Each number is 500 + 40 x the weight over the matrix's rms, rounded and kept within 0 to 999. Layers, rows and columns count from 0. Numbers have three digits each.

# layer 3 MLP up, 1024x512, rms 0.0255, rows 513-621, columns 384-511
508501529461449476458489468553506475513493538501531533516508477506506494555524531496533545424524445491538567517498501566499466419499480462446529506437475487572445528533500490432426542442477478547539388486534595462515475477485543509508483427526447517509513511508541461506470497475486513501486571476555527574487454445535451447478533536549570496489488526502511521497490534543513521488470
506564480558492524539471491491485538585543474538468508433492531474436517444424439556494533483450480503494504540548440477485470547545468530460507441492444555501506511483509499529458526463469546510397446518469533466506520525485527513524476505506504509505511502436458532505525489498494508515487463458570572467529529493501529489495531495491480497525490498552445465523485508486459494497482
515528542467457537473515405516505531506455524546497500472452568455469496443482519527535518491551495501509462473578479551549476486470497461531582516501448505515476487557484516558447495526475441507581455493502510496495503490530485504563532482498467550487458454469548448512454506459549487480498458514509431522503422449464460509538570495536488543486472464514460512543514523549529479504437
496570483479485402551530538524536481518478528522473540461499470478476521490456466507470523496494496502534534512462498489512431586571571436525494489481529434529498486510453537541505521504488555480450523509474516494487556518505502546525507488492471509460515546504465484477460501498496501514478534492545617462545503537524468531538488441501462505494451496482465481539471518457502527508453
521420532459477507444606470412530428569566468518530511454553514479491496517496480503527451543481491510515557497508475518528552465490533497549457530509463502528554511494483539539489475516484527438491490444505466566481548477476540514580519482529568452536432564515579443554486513479485475485532535540515495481549526458510468493459508504500572488488510544491437526467555514489562508460455
542489514523436480415469472507519538523519510555599489533515456450508421478470579463495553444499528525499555505613490446452461486536474533462526527449570472510450523530537477505516440540488526489530565509504514458541479509457569556484464490493507532431452492486492532494477446523566417482531527444512472581505534512457496560541532425528463501431445509565544540503520531429507544542480
559445488533502439560543548514551593451485493582533476552432520569465404482434530429522433515557544465438516563566549489481427452510471544502459516570473539533506537473533524430531413498527499497554536594499538512455522468481487678422493385596573496558589541433507568509441524577474472509525440464489430527608540462468514447464420520564496509455530455496508514456470492487459494493482
472547496538414495475516477439495476501484528552516533472502482431524518476526456474471484501513549540508488529531517558519523509475407558508555526469493529464449506476486508448521466415541468489545443449510476437481483478505456445510432555510464513498513500509507493497534501495578501496517466536513540541497423502563475494512499503485445493474489530554559496487468505520501538579526
538455444543518493492491540516554488489470460547466467542424511416495459495503466535442470513502486520518519551482492511463532455500511574481550510520512481584516484469521473493466473529486502528493468464535537489531479511511501531528522445541522474515552503526433534503507517517541518537521495469559512505447531494466414482563525538562486524495523543500499502488492544504448513488503
559488453513500430493480527453497461483467526515496534513562459462501484469458585501453477473514530530551500486522491527440406512557450510440463500425510499462476498496500569504510474522515536518520482501471515465516457495464575581534520518485491513462516463459490513515454495526562494519500540444468445527495484519457539526439476467634483455540531508440534506494541506468488531432496
435565516475513609508509438434504581591470555540477510500505501531392414441471456540552465498474424481553510516484522464420450476454372479551370507483647580478461485474495520502413450446448588511448482508524594512435489584539517518512471421505522601495550527521462525536518489542570568536386492545548519481463496441422502505457558488495552465521550525531497480459571542513441538521554
525441635498525548456501519529480490473527497516549483557494514534543496537500470493444485533499510484484513520504441516504522471362509480466485513541452569475501509497505513503507446483494515503561496511590482505506489503511487512481537510490524469521515486536505501477524546470493488476495468620502488495485551499498476450515535497501492510532525558515514472480571522547572479500462
518509507576488486489482470475468441499506561585534458462618452545442518542486448541550472554474461512503484568568457465508522511468594525422528389429519398472490492542537524501527428444481551471547509572452517541548509473492437496492541472540485508526417523485430504519473550433526389434488553488469481553512404467545523508523512493523453497469481523578470548482511539462556544457443
531470492463456481509496482477457457535507525464448426478445443499567534511517445465510488480507589491514525555561495426504464472473476415451492445499520486486415473484563498530599522533468512528491494546484513480486441540464584531532553482516495456455433491546532558582473589544453471495507481480484534542520541422540469453496477518572581491521479490528435459465532506521511491517436
462515543468493460458426409490436466535466505470460531521459533481489507503495588529484457526490485529582502557499444474510511509524468521559478513509520472547532526559503533517446495555497576506471486478425477549472486501456483505513435552484557432490426519487449520495516471480477469521472577508491514445508550511471515496448501496461498504414459538505536533459538519495501508434559
489471527483447432486450431484519425557552510475491523513500469504492455572533529431498454579434515363487535412476478519552532391496553454546543402478506474546461510469497535480507534482402556519535505490525520509468465522501510536485510478417479537477486499541454475517536372443529492560450583543447543530555545540439492466466505466502534494445525519501546518481480530472519486532495
470502572540514497461492485473496403496588492506472584515473524522502514536483482498558474523475560533497481532520493429510463464520520494542519458465440488504501515535503536455431452505459514436419429491451540462498526528481495477555540514525459558502449571489576509495535584495456495536557562530540505532533540479594498454482509496508522492485437509559461492510467503444527493511427
445487563507538436484498539431533443481474535519524542533544507445449496526509461501444431476527539433499570468500502464505493552506442495526536510530467441466465495531556549400555480495545484543502468476514470472517557537527532520446463517527442525520560509450482569464525465544469502587547468503576509537462532550539574459499488512508517514493516553546492461538478557607543495410515
489435488495520524465486546437463444530495462473535441504511489541496503494436544457554482514520511481534512488537467472527532564452525516473530509509493533493546503514501457567525501512506550507531487472484551552529467487528513506513464475502476516556490518516537517547447549507501496522533498478527515531522520455491510463478469565559557509418497499513462404469500511524511481516487
478478504479503426480497494497524510541507471492483478558517483599548491424494518472461495483523493473524530529494517534490499523465484377510524493501550450490566470484505535486504455481540506469513516512501501527515482515514506531469511500464489475585501481540507469542498517470493545539530522550527521519539513489480493495525498537552534484448558475560524526452456526470459506514497
502485476451531514516504482419483488556462496495509470541563585560390539499469491507560449438471524506466450451515427476518574482478492505499482475519461501504468479550528467534455499498523601453429425555541597557494548490500517508545525495549510511477526518506527468504518500534446448537465491498482498513514455457460512502499546460472499490544491547536475485469482527507485497499545
487514474582460428473498500511530461508503506508504497452496511534511469465422497465486500426498491504561497449486516530478477484532483472521477535434578488514514471531567488483472510506518529507443510460433549450519516503476502597551433544520492506477493508487462507517537485492509546539525506490514469483540471502531484561481445453529474506480533509510494564501478521452517518511463
477509580510527503335499483480452507519510481498541462575496545504536482507515525479496438532510524442535513513503435508490553481419492491517505469521513483521514475504485494486479462510516507489534494501520484490533447522505480533544468502495518457568516504486534497537468514476514493527552526588491507527492457457486527461499452570504531514504566525540514485451535568546556527492468
455534540480493522512509478503489471480566540554500491536499587542462479449492488519558482505468450495457582500511467558475480506473551530539460407541475498486533471528489526518550500550470473565485390502456517456536510454481511506559444404444507478535530465475578512556517487645521562512517496530459504662469438534487555452516482461463526444543483546483545495525489555541513527414563
480557489610522527521487516476562437467565518570519542532464504485514476518462513532588470576518462543473571459508497513503514522488512515398553583589446504478460495520543524505444477491540470394486444510509491492523454502528502517557481537528502477477553486423506457522470512472472475495389502546503492476416492490467485426485492506509485505457571529481518522526425515497485521457532
600463594535513549506585496537520522480536495507439518469478398587483493487449566566555465499517416468543515504453449510533531497530499449507552504539436552495594525567512495531494558521538550548544496535537501486499483477499443464467484515474495506474425503495490505527443512600508530598505516498505510502507445511560434509496524491500485521493452564472470542517458474507567494459500
597505462517611502518521544521521511494509432539431442511491497529425522486511535559580478505423529522469498470467512539550529545516555535546521444504461527535482516515585480472574477502474450480403414517489576561498438526511497501535422547496433526524512465475456531553493500435552485542460462495469456487457523509518527552443534490503422490515420508438501552528469501504496517516533
484577465509449421522521457505513521506486552498531505511521545489468494457423532548532528463469521469537512490504497497441479492559514524505531537429584523559473454489437514513488528503525502470510510522482504510482519510547512504521475541522535503485566524491494475487470515518512488479460534464545572452553488444507520521485496499528483492439498507527487469482461474512489514535532
613534522534509528466474491476544483505601482472517453448453585458551479464444519480475444509513539391460498485471434444524430514560452446531492517555476498488513468510494487517564437545467516540385472521475444487492561470521598462491482477479539423566522518507554562507566604518445510527520487533578523479487512463525516368530459504488467460490513438508499452516481514577559509510506
505434489457419519483471480473517490473478487511428522424520461483507461527504593525473495506506571506548577518505487536461524592515486492532581537500476540553513516414506505488547450504552531505510526512466480468506439497499532553514444524496527470540537594446445513494506431505556529466571505454523489496519476503552431481430561477518483522450539511478523562482529520543525502528438
517501493525541486474482416497448542495563504538458500562515475502518442528509380497505492542484508483539489500504481503485525511389455577452463519516491516506497474520552532493487529523496465521463497529612441481492495502496464485536511506493489431487535493508495533529515522494509491441540478446450476505516489447469472425506515547547472421498559496484543454390493516530578523465463
509589532480521436500498499409488551482567481466510441460563539533466505480483460575546447487475520523448518378491493451498444465508523499515504515475475529439537506480538495582518508504558524491495441496495460528467518513553467528470473505385494514475419454617560510527527558546508526600501514526496427552480528448484552516366448509519531481476446521533464476489472510548475533508534
535474498461572499508524453542530534610479439465492517528473492516531502424482506456483484495531493558510508479510498420530433507524542511507544501532495471456454478593511499502482518498434488524530567528453554514484582546531569512500526487549564470479514511491472452562483446558492494567415495513449503471467454496524433501483458498579515497491472522532462443542489492460464546490396
466447493501526472473388474518506494532489497472496506529413505481545513438503572510519571462515470422575493501502506557408522477501566521399526495501481493568437495510510510599610501501461491381500545482561541484511577518534422544511456510535489495512538515453480463491516563554489540455533566516490489482471467472531410471502526509479504551492535431468610490486515506417467490513512
470483471472480406491548412431516550551476496546488491496568499567478513451527458430478512530521549542534553542495494517530525490507463457490391520444526513478493496471484525504435464523475570494578505510485443422519449515507545565427519500499437440484527599528502473520478467564516461561501513437427510479537481430502532458436443514547468493550489512504521549421528496449492487595451
484516468500471485515475511536500503499477522507543485515490492499511473440485473474520528479493469474487556520482499522539427542523515466523518550484526500492476498506492521516554582483491462508473502520471541530506557516476488484471457477471469532451514464517482514515484474443552522467506519450466500478477467508496530553515468468494498526454485504442486532565470546479442523540476
516394459530523425421465491565484435501573491546396506532482378500422474531517516555624474463464503403512497509577486483547500574525516454560526494486574506486471489497530533544397618483533485455455503485538447480484381503498530565471467406472506623452479480506523467606495477486571487491457498443492464489489495474498452540448540472532545456489509483474524466455459537451482496532517
425486504519433401484525547485550468527464502483520485521538462476428518557517484483452483529471473424470483504527531447460553577517527549529521494504503452516427576512498452449503570563586489506460496560654504584520524570476586543538478522408478435563461466416446507517568491517556526560529552557521480550498490536441509527467495502477515472423525550444503559474485503505521504447449
497521488532488493491426516484463551460460485509482477486410424519496510486522378541473458483425482457489459518414447513499501525406457436480515503468470520502498520454452523479534452502508535482578538491575533516483545544509535513545474508540499505613547481495494482514533487505520547566462487536450534503482480514502533533422519420504454515456443596493496493365507523391516513492520
510483442534455441425410427472463514495550469533438452450521539526529536401518493440504504485498452466597460531459460536457506489483552556478505525413494475458489530504489509519464491425551550469481501470511511536486421543494533541575423538489492453563582598505499500549497542528556439491520494439507508512529461422523539461475495565572466508551515535545531399443516523446578502549458
485472521500460513492565528449542466471458445536507471416503444471562537478477475574544543538465476508515490520535501488503530459441514477461591500506428480474524502457504554509485451445528557421496564455505534567490483520500491501457477488545548534503505520489536520555472512640506479560519498469571497597605492504497464500481549524538528496482502487511488523542466528455493488520515
448465451574456561525482459532524533496439456560460479472478473585504480486456481464451391462473532503483556466437460499450391549483447444566501480504491564531510513494543533550525430472525554551435523473461521515513544521493451520471496523475482560493579450457488565642572587517495502563505441496515453529586569484498499512477414456515447518536484467511505510543465494446485491534485
531517475431518499481532445448488563489470441491471514486467461533542548565523509491513474574495536470506521518451508488526472481456503502598544458512567459494466474462471525542468475496468527455483552492584439560454431547485571659564491510449512479511528518544475496514467514502536473513455491475509532544451520435420435472505536493538525473460524515482550522472490495415502505550457
525466494484462469487506460534524451524533466504524508485509478505455488477406504542508524581502504418473553522522522383445447458521539476503515558432505467539401489463462501502524488532499470539443547500492546555494513499468584610608538391451506485480439408522526540530485575495496507530538477487562495589448494541439507506493476492490506475476459524446498514441554540543514523552555
476490492427538489497388501581488556502597536545484513566537477510544472497496531522425495452486475519538474502520450482478469505445435471513554480497508556529502472531484509517468470473380471482501509517541464531532450541482487537476516530503507530503518534572455501534501467521544497525533532478510544510527469517444500509384445451506451452519517466520545411465527529516444487495535
484501533476548554501491513476545488509521446515507504573483556540493537507515577440503492489520468499514493559493421552507458502468448493518485477526445543491519489514529487480485371459483497494508455489485558520471458544534536576525491456517496576557538470480546519516469503533467466548512448621531531526407495480469503435509537483550487527512510498534556520554511518490511516497477
436501512455535474529489440540576561565490496513475462563478537511546560465455478572441537430484518441502544576534510508489446544530422461428466487458452572552446472508441479569448537533504459547495405441427480515504439566474494472559442534566464510434542502554420501484473463584544497484480514526503469490436449492516471411494470433519518549467434600553541491526498507530435529477462
519521509517566528486540549522548550496498484486483488510497512557529477454509513610530450532558494458464552491493518487500550433462488529493573516527536546448500500533563435535471510435460571511547446430490557574555476518509496570449531465516447528473518480526493495476506469601517414557509531558532471499494540479503490393505517524522495504506520518518494521499460515440497489482448
507453499462574509556502479516463504552539483517542557540472512525454441512518541495580509558509560492494413499559497484456541530443496468593429501469522475542459534505499508425486498493458553472495522468570470548488455504505462460469505518443521494526459484495418450488502458460513492441459548521490476512565559508466464499476446469535497514517493452459557544472507525498479443540466
577376500570520552531520568489483471485482489501524477503459521460462424482490495536527475486491557535473454500447508517445425521488390527482493427530410505478480518443562473474523463499475461514496437531482493404530510551487506500492377510451564546498416523458561445516554555482524508501416564538542595460443494516571501520490533492549473498508439519548480556513528493508607501463468
503448518483538440504533412483419549518516534512484478503458515495608463470479457441531546417483499473501502534477440539554505524464482474419513493550478527479502497474495514462467561535479477505547455514606458510483520527486505577574521511492521477542532548528519480492490535506468462525463500496448540454546454484514459493526485445513433492591544509554488464467538521559482489445591
530420495511459457517448490541490461471511464489481478517450481473590503401529511468510495498499518447544486489530577502403554480525463496511426553494468515545467493465508521463551536511481488512535507477541538415505495518530526494477488548495501489541543532554554587488523508493540568460539543552524445488541459404520501512526489513527477508498530560525578410425499536540517485534388
535523524540491449472499522497489467513459487521439547477474502463486514488428425472476517551495449473484462516546500510490386493478507522528462501512492504459488475494515511525528515495474491455534564494479528477495578479502558519557528494497455502465502490478522527495453470510573504494509458466479520478478515545513518552503533425493475527475451522511585481504530507551553481476537
522451523541470469516498547500491544537484472547629533517547483496497445502462561518488501565496475464481473431547485463571491515482469518405487487519476436505534482455499497573470509464521572533496539482466516511516426463493481466542505508476567513508513478455501524501586508503485509586449506533516533533501504545524463513517468464500384512543461485539488576511521513510494479433561
435496609419425559458542412553536629572512491500464455532445568566547535528483613522451455502513460423584581548507450560436474452459476422476514470463495504489536474475451517563474464484473498472622434538545510505504434475509505527445514511459511503491527501523438498550488499492508519475507435543552465552561473449501476494521585533487531504438467455482572501496478496467508511565451
524551549466475458483551472509510491469521504546467467516445551502452473504468505555532440468514452529523524512460474508461430458488413461504481599488560543562471467456485487471441493451597467518538520489505467480494508463503526557514489505485523489468492467490494490462491434549493475501490544536476464465458465538467506527511405501491452454527523512556554565466551504538531497494459
563488493471474567475494489482509532447488529495466519480423448517539432482436519481578522490477496536531503458559464461576481490448477461468536503540488507530528527541528494588524478523524501445497535523434448523491458509520465481526528499508515471486433438512496555552474466503538542552462500520456473416458544444478464480475471474476504522532527507519462443483450489494529478480515
561519522565471446485490504544461444548531451634486521546563478520517510505492457439445553438415484463536600525569526480522530477472539580505508531488540424553517497490470495443442494493450479429483494481488471486509451476543491547491466486408534529510492569503545467452497476436531475516448622547568452554532489425416381400575513436552471537467579529468514529457465524449564523510552
457507498487428516516424481543493512558597509529519483478499539455509512435470502484563513488526512452506564507517527479478430470506596456536521539443495532518434488586471507510473498446472556406510491468483546507498432488491590511472451479514494536543509477468424434498477538536506457482442499479457494519494472495590533540479487425485514473533451485541548499485489523489451502449537
490482524523514517470519554490543540484480443484502505531419493501572483500499525488475495498515539493549529482528482564517488520480473509457526521555492520529512492462500526412571506533534510560507484558507479475502490505518467481434508523497437543489516517581526522531530509450541486431452456520570525441488522479508493477534588536507536487455470525555551515496453543524525539498503
511455470463497464522500525511493461517446506555498462452507489526550522506480446536444472461536520564492487514488508452488534513528520467447511524464549473514510469460527483491517557506499486549532516493493563507508471508461523560501502550512503491440491509489531467489476458474503482498509517473491436517550499516521538550511484430622489497528499517529499524492447559505460526480504
498477540572559576466494526479415447496482481529490541453522507488468445539475474563528527487459435456492493455454427451484457536461492528477498491496442473502439474571472521531509502528472522512519406582478483486492564511494498435545487473499534523478485518534525492521458492521598494518431513557445582495492491559535525517476534484468510502547488502461469444512551526571567475443514
459532568511450539501477553414485465439494469557516475433501460574477505481497465606469421519468465533536545518476413591478491477488451506420603550445494550495494463503481494471466445513553468518494484553536479519492551529508448443487508518525565502545537472468573523518444574522523441558497508551567545493549588556529545486477481511474489501494479580563487458518490510558515511435482
506513587488489536533533429537569495485572442541524475592422513544580550517508425502491545499509558526479570577540459488466473546407476480468522535539479561512531481498488526523468553503534488521543452499581471519502526502471499468479497491488496520458527511562518488517509541472510498466465477485500514496536527502523537476524567526495513500529467520462559518481467525556480511518448
519412543497467473456532487493503563504459551452501459493485516504482496481515554445517429425506422415543512517438462525463508498460497495517421526519512525578559456494521502469474448474464493494500568503518541597517553561520478478481497537438528546457530554472536498473597537511512518570499417495544622515590493545484499501449568524504527503502543512453508546509542502497517510449447
461543499445520502469457565438450550481464488505532493576486496521416460482473510473491519531452487518489493561514523499490459511492472530507531526451499480466536504569495519492450501477520531556525543534486469504498541519487503500539475572518490482440495544463615498512489455499530533496497526527543471481544506509442476441521461496529534529520498598542571494514528506530518511480531
499504536508471502446468508494532501539491473465504509502521580523434469446503514504591556495472459523491494473508475522476512534498520471515489515480532482536533489547509508442493502415473529491507501470482524485511474508427523419488389510484504468539515512495495513506569510489541517471485531549529501476504486494555479429541450469479543530456497508563552529497563507498515496492516
552418495497531511497556511575540590519485503544524460487478492527556529520532529500498556457444466481522418507534503529491493547492446577447492494492525513439531546548543522448518531513521552512431537372530526464519461527509478539577463556519522436505547538488473565503489577487463497575519546491490505477452521462421548504527460450547447508532568501587493552473437509463535476467430
526513438471542497529422446554520487506492489518479479524540492602583514460481508472451505491546506480517552583503470467474444503532500556473507489480543479493453496497474498526446486503477512469452510503541516477505518497544477497430495544427495490447498501474456448491430514494522510523439519459472494521538560488514533544512471465532445507505531495390464559518483514444513529542506
516519458531462464536527441535538527485499466585435483442453507517472534474466447506518416492434507548489516566511505502544480482540560448512498494513478517480425512485510549493516548486446499535478460534442469557531520530449481469489517463551476463503499511528464449488524508496480458518558582476511457471505506532490452499470554450502479536504489531513498514552487524448484482563434
525490520517474555492460472388500563488453526532520565495516554545498500444497506425501427497486536508542540546532522532470552537513528571557440524475533502548499501516509522531506487458441477438522478539509483537544514448556533555563478484492523454436531527465541510520479506485526475530468549490491551501524484506494418511475483469516451465541548497448498511517545506508509465516481
467536527521496555510482545538503482510450443563460495466466493529517477483483556500503476605526423499556545489487515481475462407501512514454516511461487514505564469567558472460615569496500503500486464450448473444507456483498465474483486510520506517529515483488502486484498571488504434496454400490502488545462527511492469466549525525509479504455433484597573480506458538536552528469505
496472528523493534462428549536411539539501509484506535441470554501591444494429518485489417467452534475523462512540522527494471381523445477432455522441504520503439515499517502441547521427487498528546448528473472420515585511522491427505491478407500498523474516487567470530467490470482465472495487539510473472506495557503473513542456551511535531503502533431440485524555510574465469437520
516453495517501507502523474514513545503456453536486500514557452484437499469549489458457483508525514419460528526561487468525514520502469523528475469485534405512518523493519488498495511475480598525487520531489488481475432528470519570504560532450530461474522539448451508447511512525495503548540430462588532527544525511479430514518471433540490455550533552469533473485453512505510506549534
598468630555481511526533473574469529468460503541554542429447517512459507538444454517532434507571497477488591524489465469532459485525477425521493519499510555483516495526550531543466554552545540520511522491458495481560492434500513568495472518496425470467494589418483466480549578494555509481519480467526538559560488447415496504534624480540542476463521522552530543499521524578592477546485
475465505493478532515508495512583470540463533504578523512517516508461501495483535445503504527581533541506491468537491531465399494529549528482484534518453482509447468572469454467544478534450487519555477488490590535492462543485510550620509414587521520493528435447529508477553529503519552462523491530484531494464547565420463517499481466525516519446478500427611561505484519526463493489494
535525474490495522469498466495544542511544483576467513522557460510524470474503579431525528470493535468483565553503495463517524590529397565471463474560468536472557462483522500542465579512451475499506435498466472535524478577499502473474505485512488553517517526505573535470496572507558482492408495542500553512495575527525533440489524487480504512481471545524511467478541526528508474510539
573504499460464617582524431451503502476467421496459514595528484560542439386526514441490512512494538441462579577552465517422538468494575533540498469470567475516450518544565513474504520422518469394517537549493464496468470541517605520482544458532499423502583477475479497484534523542504505515535487485491471517475503432478606477482531478516474494580511523511610551505510524454447535554496
435463449568479511517529527451514537504537488527491493451453476504464546401479554573513505539519534552501557487514507577515460506511519548431544542506461517482492486543507496483571486500499498551453451487478500443489474525485570488574431504500416434505520534442502553566537503600567511489543481477479488477586475489461523495488488475559478501540497524510507489487475475495523501497502
560461504474527525509463468516485466487452468465507510513489553534487477508526462496485450486485551519498518527548458531467552447467533456493492515502528465530585505499443477503460526491489541508532480526491522540508463528538533551562486543561512491511526488450511442516489525450509517510492482522480491557496566471510525521512499543535515503515494504541498519468482521619516499525526
571462582472536479495549367510440517541499426498473442519515488455493485516509521510415485487440547461500508546443524456547530489404485504579500488450519492536534510513492512468430517440511536526457572559477471574519445491523546665561529522411601480505604516529356496530537453481502549548497522527548454577485507435529528436548456490536499536482554554429446490442515526460505554484435
570565477534480397503537496460438471489458545493546518471446513552571478453476507535545529464510478517519513424509528462462494487563406474486506504485562465575463475493473482522487531451497463500488508448439497509531493517515586489474517480472533453454586567486479590479477432514538487511515525473522551438515488492471491485507456500483474515509464531487502534492547500548490484527526
564452463496517460537504520501478659637530445571584494451452474557546447518452528448561495494512585395468467517493396450461466488464490475483463519591513545506510523508503522504536518526404483431455525478579529597493495540480514549528517578430522563462491509461498520510528551509498493553480481536574522515511474509488455517446578480501540514458462491596430527500432502508521506536541
497439545522514552508446515491536434476581482484535528524456511528528490516489528478503492505467510483496496527526439509533506466400595524547494519519442496515527510509491519476520426431497504444484494524545489481515478518515530525541446455505571512533585485503511441505540533520504513533481469583549503476522506456473491502474560551513502505509514485460543482454496526535485487514465
555536511449495471564518478495521500497512422478464507444527514487481446540452413564528502509516574468529463472491544529416472502504507478553558530402468553505448473601509491514462593508529532434459566549572446580472554518504526572568476549469404454493563550510512461493543502532464534614517455477473486575578480494453487518485470550498565512488528503468459473501523487545461513520433
579550607413475602466529454449471512490523588506553479511534606590534573505423485561570447484508474454518532553530513508512524440516504437496539519394519534563486490554483505539536544384519605534586438543510441487489453559534541499556478455526488490532548470482476458550609603555492476480546593520541440475539471477478470532499450386522559481558614513523442438425516538534455547476506
549465557551576513510534494508495568488503493484512496487496480483558500518535477450467479410479547471554478515504452447513522469480488489532511501507475535518505503414465511476478459417570505503496489541559526546515447516482532496474507492466538480466504482589544508532493539541566434475477502530543520514435522453493439489482514467497431475468503420489477511508588527499513533492544
585537477527499518447534438483510541499539398544442401538521499557491492454509512435487528445491534439499501649512390526521487512488466526533470487490453511452523493495491500497457494481485530465516455560438498565514456539520477440558419436526494455552503466488541468538537533428597448531491500517487531507479559506452531464477487511528414507514486495579574430505530526434520537516440
485493504521486508510496466555424557504433488468540492523517554547428530396467469490473441422448581412435506540455336473450411520471451510569526441491554478547455516617487533441486460495536515493457590518471584500504452539504457549458480578519545489542543520484438536498531517505510465530524467504507478483557388527437525557482522476486484476496513608524468517434551500407501509512496
482556560544512454467519455483553499519466521482491524560581474491457512448508509436543476434511486522523537456519536501434557482469476522561511488509496446473439492520480545502520447516489506473461522504555570518500496482531552591482465487406516522520553468491518514559500487457557521517526535541514519578507492512443583430522509501479507503464482522544530563514476532467554494490446
472489502572478470412426527520471449480485433482425477524497530525545448466480509447505520502503575476542491466605403529519525483447522447492466517413522546491436491499477472589497481542465554472502479511505518557473483543487519554511476460558427491477483473567427623525528473502443542487541462458560473597530453423494463497515481559555444466512465450554549560486457552494612527518534
516511462532409486510510491533514506519564481557507499463489523466450503465452404456472513497520464467512469477479513471436414464539482513508528576487552521506502530519523458542441529490474516513428439458472497490494500511541487487512442479511517520444476500544476565491550462486534519480457580425492502485525453525531466512457555385504485465504504458503517508479491516492486469524506
472505461472481472530458464532506551505491501483525524517499553511545474425485460616478503455508566490491542473481482491437441459418435598499506485528557491538469490538537530460497506504534432512548474515571556493514481488502544527539470536485530462481455463368470506526508519526494476454473528519455450523473459451518530520394446464499505470477506500582529509394492520519580503497499
559464497499519542481541407544504590430500531490507443536552509590481417467493478519528425517475613529535519590487463507536499431457516499489507471513483564523522512459506474497532438434514539521513512487509502543467529585521519511435543530482520512493484543504608480493522580494520447506472577499458506489540491452543552465555594502523511493429545517499487532438543492448510481473519
474507490512452525540441452392509583456473502576484569419542480569463483498483452472446505537437518487522512565546485521486480539513452497499475507418523509481531483502514495478458524496509528504472472509492456462491503502521491577446542523556481517435557524480445497489526551547512492570473476471560508510584499488535500520413478401504570500495471520517507462564497528477521470537492
477427496494513429472521509545567506546535464494529486506506549529517517499465517555565529476494439469512435448540463497493491472474500449581491483530540433553479516468505472451501550560488544484543511505505552534486447568493539590521403409546544505526470467557459502551551479482503492487495540537478515494562499378503512474482490511527504494476512486539478535434517529519518478519427
503450498594521505479436516422454479452474552520508551515485500530481504508511512514538548523426437441442489465547517508445568411513530493546472482525532533491512548517563499475464496473495546526510541530550495524494444463460489551570564537525396462522476580526465423465501472491481507521510520529563557557524561423500444459458544471544485523537422450521471505498606536461523500480446
534519549547486543540521500586429509542505496551449494459436519539450499461485462482448475510545487472484489500539489489474513498446453453514481550537484487498544484490568482520550542506539536441476508434538510457501533519493499538570412547495464524530564449499457563515476511536486559467500499507530515508586509482423507427519556468509478497482523539491485488522448517487597471444452
532441472530523503506508538416522511504477482493535500443507447474507454506544507501491574506401556511492475517501490483480515488487573493500531498437519494484479505492527505444426574520511572508496476536543412498501470449498570527513534516478563455525519553417476521563565470572468507566527496491525523585549590479530487572481474483532502506510486530455541491463474525499468460518489
492466509471526494511507454505460510490473419596522500481523453518460542520504475486461473503514501539493541511524520485403456457448491556507527491446476505480521478500532508530504500554502540504607482504463543536486501599551556563478482417472516529476510492539499566506443523523557528510473516499494532554547529494490531489486563483626527511520526489498550485508525501463558536505522
484535503491549442520565536482485613555473513587509434531506488517442549502506542464516494503490498490568470437464516429556445523513479543479486466510428452540502480506514497483525454520527523439537494498493548479519500434486488485468542614518540512480503465593507529448490459479528505532411457534513502552463515457497495500486481485556514477487518509557475470516504517494489524474482
433478501555383535448439428551463491467605432517483493499560471467468496456457533487493434396548418529574518490562470520437479530465524469438523599498513549493451467487533533507534437460463576457539468501480460469516598554507550490523548488521491456489442505488499566557486551529570502571552480486457486523497474456470433461503543494459509455450489493483520520508513523557487503488521
557530554543422459495482546493487520496462501582510528431492471465530530479341432531472490531477492500458506543500484494493427482501505490492506571446520567478492509504537493526517501395490530490520542461488505516514525505451484570545506509514552546438508511517477565506472461498574511495556536463518537497481508486552456591489496393524459522458497529493471494521518551479533503508462
528529511487490536506472484514528528473478429518456499471464536487523498506510510536528486499437511471458496466548461533483450553462430529461589434547447545540509481552560540509490506453418582535529508526504417482501459469506546509593488497513591470494525501521462535571486451456495447533506575464527550527484525532565531473472519500485505545511481528501499537499521496525489486518462
491486436526518491533450498464462500480515430530495548426459524562483512475478479509514491482447600435489445483528444505547496528496520568510515487437459509536476505480458521570540446494466527497489470496479508448510454488468440514519499573513488525485508483505472468583563507496520547518497510455538519530530500472583507587501524454539522495496522585476517523492476523503519554518504
478438487534501454541459447510493486503602454501527550507472521556489458526515509608561449553496504489476487522573480487496530444520463551537429508508485464487477483494472509476463557545541534445462521566556501504501422533521541404502469434457509547534450544513436480538561449499448492445618454499535531437569437479530526573438447461468503516433465446492480532492451504494543477535532
517450491491560491528475484472581465529523526475519577596466528525453492511497541532427476508463524509509534514502504499454582544523501424519489472512540504535559501470557496552471533484522507522478507514526509514503466493517520494478514404470478454490531614480523560474474488528541444513572531489481519511411523499508518423503564514500446457566437527573494537466461510520531505461551
471465462479501524458475507467492493579491416512641521500457500467512442533451455547466464445483500488444599458538433512450530456476520415610462534526478431648540506453522505538512481511512519538601470505467555524503446479513496515508502499516608475470477525412447471506475393526518546507440504547429467497534491512436478578521508415509462503449489438474494528506535524503597501471431
461561508487540496484516481454580503441548440529551514485383558513481527510408563500515484545520436509493515600557502511521482550528531455556572540556436462528422489514476511439519517484528463546508470452487510576470455535526433489527495500486541466491482507462507520510496539455464476458546435561454468470506543496494491501517455408519488530648512526455529503510565509451562504502471